Part of a small language model's weights.
Architecture: LayerNorm before each block, biases, tied embeddings.
Training: a variant of Muon for these matrices, 8913 steps.
Each number is 128 + 24 x the weight over its row's rms, rounded and kept within 0 to 255. Layers, rows and columns count from 0. The size above them is the row's rms in percent of the matrix's.

# layer 9 MLP down, 256x1024, rms 0.024, rows 192-255, columns 576-607
size [ 92  95  99  99  96 103  98 102  97 102 100  97  98  97 100 101 102  99 107  97 101 103 100  95  95 101 100  95  97  99 101 100  97 101 105  98 104  97 101  99  98  98 100  94  99  96 103  97 102 100  98 104 100 104 102  98 102 102  98 103 107  96 106 105]
[[ 98 130 112 129 183 149 162 136 125 113 108 106 166 109 124 132 168 122 103 149 147 132 135 103 197 126 159  97 148 116 137 133]
 [141 157  99  95 124 129 140 119 113 102 126 171 113 150  97 135 113 150 158 140 139 153 148 170 130 115  71 151 173 161 165 140]
 [153 130 120 157 124  97 129 161 120 115 138 114 127 117 102 114 125 141 146 149 133 126 105  97 126 141 112 143 130 140 115  85]
 [146 115 142 112 100 139 105 114 131 160 112 169 149 157 115 113 133 111 110 101  94 138  98 166 101 158 103 116 136 108  91 165]
 [117 111 109 127 123 151 129 145 147  84  91 153 184 122 118 136 120 153 188 119 127 109 104 133 171 110 109 176 102 147 125 113]
 [110 130 155 105 173 136 104 184 111 123 142 146 140 130 117 142  96 149 149 121 101 137 155 141 131 152 120 173 139  90 111 160]
 [131 203 123 159 101 111 133 139 116 123 163 111  88 115 120 110 117 161  96 123 147 160 181 115 112 137 130  93 134 147 151  83]
 [118 143 133 203 116 104 138 116 122 139 127 140 134 127 102 129 143 115 131 132 129 124 124 119 113 106 160 118 143  94 153 169]
 [137 135 118 107 137 140  90 105 102 135 151 110 165 141 106 171 155 174  81 132 140 129 167 137  90 116 120 131 176 141 125 139]
 [137 114 128 161 176 121 124  95 112 101 116 119  78 125 127 140 110 137 123 148 125 128 106 120 110 125  82 185 131 138  89 129]
 [ 92 130 131 124 143 140 114 170 163 117 107 129 109 101  97 150 124 149 108 103 108  72 113 115 104 113 106 157 140 164 159 130]
 [145 168 110 130 190 106 141 133 144 123 157 119 167  91 125 101  92  95 119 143 125 125 162  86  95 188 141 137 135 142 165 154]
 [125 106  77  95 124 129 115  81 143 124 127 141 137  75 112 128 126 103  90 105 122 130 123 135 132 202 168 116  88 142  86 118]
 [151 104 129 138 191  88 103 105  74 109  73  72 136  99  78 127 139 139 138 104 139 145 121 130 116 125  82  94 111 141 114 126]
 [112 128 116 125 102 151 120 158 180 161 164 125  89  98 161 157 113 128 163  94 109 121 127  88 121 123  90 106 119 141 151 129]
 [143 126 114 104  98 139 129 113 122 107 113 124 123 130 126 106 111  87  68  99 119 116 172 153 177 109 108 117 159 130 137 110]
 [131 146 137 160 144 103 108 146 160 105 114 114 145 108 139 116 123 158 142 115 141 149 125 126 150 112 120 199 158  77 120 107]
 [159 133 118 106 110  97 144 112  98 181 154 128 154 106 107 120 157 109 104 141 142 120 144 159 119  99 106 120 109 127 142 121]
 [144 179 112 147 115 136 161 160 179 136 143 115 103 126 192 136 168 135  98 107 110 123 153  71 149 108 118 131 152 137 141 128]
 [131 103 149 140 121 126 100 136 106 138 159  97 146 103 109  98  97 116 150 142 125 123 148 177 108 110 132 146 132 118 118 130]
 [146 105 181 125 144 116 114 125  87  90 151 142 149 159 139 135 101  89 109 126 102 101  98  82 104 141 154 134 107 129 124 139]
 [169  76 128 132 126 139 107 150 153 121 129 139 164 142 112 132 125 144 121 123  91  89 181 126 138 106 157 129  72 112 123 133]
 [160 116 105 136 121  91 126 108 119 144 156 101 123 132 157 122 126 134 180 101 122 134 104 120 138 140 168 148 110 127 115 102]
 [ 89 135 165 113 165 123 143 104 142 115 137  88 100 103 120 125  93 116 143 107 152 114 142 113 104 100 132 128 147 178 142 103]
 [129 123 125 131 124 125 141 109 112 119 128  73 163 145 154 122 136 140 120  89 165 180 117 155 145  84 111 139 147 124 132 153]
 [106 142 113  90 107 134 142 170 122 149 102 146 133 119 128 145  89 110  63  92 128 109 139 135 142  47 128  86 155 107 151 161]
 [120 113 109 136 114 106 108 147 119 167 184 135  89 161 150 128 162 122 136 146 140 162 142 111 137 135 127 131 153 125 138 136]
 [125 115 132  96 150 125 174  90 155 112 174 117 117 115 124 123 138 116 153 141 127 177 160 104 137  87 129 114 128  95 137 127]
 [119 104 125 137 146 124 107 156  98 156 139 144 119 113 145 111 145 150 128 143 150  92 175 151 138  91 159 147 115  78 118 114]
 [157  91 125 132 103 114  98 118 102 108 122 159 161 158 118 134 120 149 108 118 166  96 136 152 125 153 128 129 127 157 109 129]
 [134 129 133 116 124  94 107 159 130 158 100 152 133 133 140 119 109  88 174 129 123 127 131 164 127 106 141 146 134 126 166 101]
 [ 89 158 101 128 117 146 122 105 135 169 142 147 156 123  92 108 153 104 112 139 130 100 144 104 158 128 155 135 133 117 164 160]
 [ 96 117 127 107 119 130 140 117  93 114 126 107 135 130 110 107 107 126 148 102 122 122 126 163 107 189 144 165 165 121 138 139]
 [153 162 105 124 103 126 134 114  80  74 180 135  85  98 157 139 134 121 133 112 124 156 144 114  94 134 123  97 110 137 136 148]
 [114 155 130 105  99 131 170 127 104 123 124 141 107 128 117 121 122 119 149  94 135 106 135 116 133 100 158 117 104 114 143 139]
 [116 144 130 107 103 148 102 126 142 123  91 149 128 124 171  98  90 137 113  91 138 131 133 102  98 182 132 181 126 104 123 125]
 [141 133 128 130 103 122 100  97 121  72  83 141 164 155 114 105 103 109 134 118 182 116 122 124 118 120 124 122 165 122 173 132]
 [120  95 125 127 122 121 125 144  91 143 133 102 118 122 115 130 109 110 124 130  97 164 120 122 124 155 101  78 120  71 125 122]
 [126 113 130 188 132 174 119 125 162 116 156 144 113 127 144  80 151 124  99 151 102 191 160 159 148 134 139 110 112  84 120 107]
 [ 99  92 135 141 153 142 124 123 117 108 141 143 103  74 102 105 148 151 100 112 117 145 112 144 148 119  89 111 119 150 132 113]
 [120 124 123 113  99  81 147 136  86 126 128 163 127  99 114 128 147 105 100 152 167 121  94 122 112 111 117 131 122 136 124 137]
 [142  94 134 155 121 107 106 159 111 141 170 136  90 140 148 151 147  96 169 118 108 108 143 143  87  66 164 154 142 128 106 109]
 [126 147 152 139 134 114 129 126 139 121  95 108 117 101 161 147 139 121  94 136 147  90 125 141 138 167 142 141 118 147 161 148]
 [142 110  93 117 111  91 113 144 126 126  97 147 150 116 147 167 104  96 154 144 141 153  68 122 139 175 103 137 142 157 122 100]
 [126 128 102 154 126 142 137 112 148 178 106 117 131 130 119 144 155 138  79 126 116 156 167 104 138 107 118 114 140 166 130 141]
 [145 125 115 140 106 104 109  88 130 118 114 103 111 178 130 115 116 104 149 157 177 104  97 109 131 113 139 146 155 122 145 131]
 [170 148  65 158 129 151 160 138 139 124 118 153 141 159 149  92 137 144 118 117 132 110  94 137 126  78 121  94 129 135 124 151]
 [157 150 128 108 158  94 124 149  71 121 113 119  72 126 106 153  88 131 159 101 176 148 131 118 113 134 110 154 137 165 122 109]
 [107 109 131  98 128 149 130 147 113 176 146 122 139 130 111  76 131 145 101 144 101 101  96 130 158 132 153 124 122 147 125 133]
 [113 101 123 111 125 110 133 109 167 136 140 126  76 115 137  95 118 166 116 141 153 174 120 157 125 143 129 133 144 120  80 146]
 [151 100 102 104 146 146 100 142 119 115 147 125 119 121 122 165 133  91 156 114 153 130 162  78 127 116 147 171 144 115 140 139]
 [104 131 195 145 148 147 134 185 108 109 153  88 129 166 143 117 123  84 118 114 129 105  72 117 121 138 133 106 149 153 121  98]
 [ 93 146 150 111 144 127 158 137 114 184 112 109 124 129  76 130 100  88 160 115 117 137 101 152 121 127 112  99 150 179 132 172]
 [105 124 104 134 127 133 138 144  85  99 119 135 122 150 158 124 113 102 161 190 123  68 106 126 129 154 156 156 149 105 131 150]
 [137 130 129 142 172 145 108 105 162 129  95 166 126 165 144 124  98 140 106 119  82 131  91 124 145 141  76 123 124 136 133 138]
 [134 159 126 131 146 147 130 114 132 153 100 122 156 142 152 116 166 104 132 139 118 146 123 155 151 163 156 117 151 113 149 148]
 [173 139 135 171 135  85 106 170 138 137 119 130 122 144  81 137 118 140 155 125 143 136 160 111 106 140 100  66 139 128 119 116]
 [115 139  73 173  97 163 153 165 148 126 170 102 140 133 143 166 140 118 125 122 115 115 117  98 147 134 163 119 138  84  94 116]
 [142 130 171 139 119 131 138 170 178 137  94 164 109 115 174 106 150 161 120 111 123  91 139 136 129  93 142  94  99 127  94 153]
 [134 107 126 107 145 137 125 128 109 128 118  99 126 111  79 123 146 149 116 121 147 138 119 114 103 138 122 123 141 172 111 124]
 [110  80 142 114 148 124 126 122 143 166 144 110 137  96 154  96 141 120 139 133 132 138 169 130  97 166 150 121 101 144 128 118]
 [143 130 127 166 119 134 114 158 115 135 130  91 143 143 139 146 142 128 151 113 149 153 182 115 139 193 151 103 128 135 129  94]
 [160 136 138 134 149 138  99 136 129 147 161 144 117 126  92 162 140 149 102 134 105  96 113  97 132 117 155 166  95 125 112 109]
 [137 105 107 141 155 106 144 135  87  96 127 131 144 107  81 128 142 125 148 183 169 143 190 170 132 125 125 118 152 123 150  83]]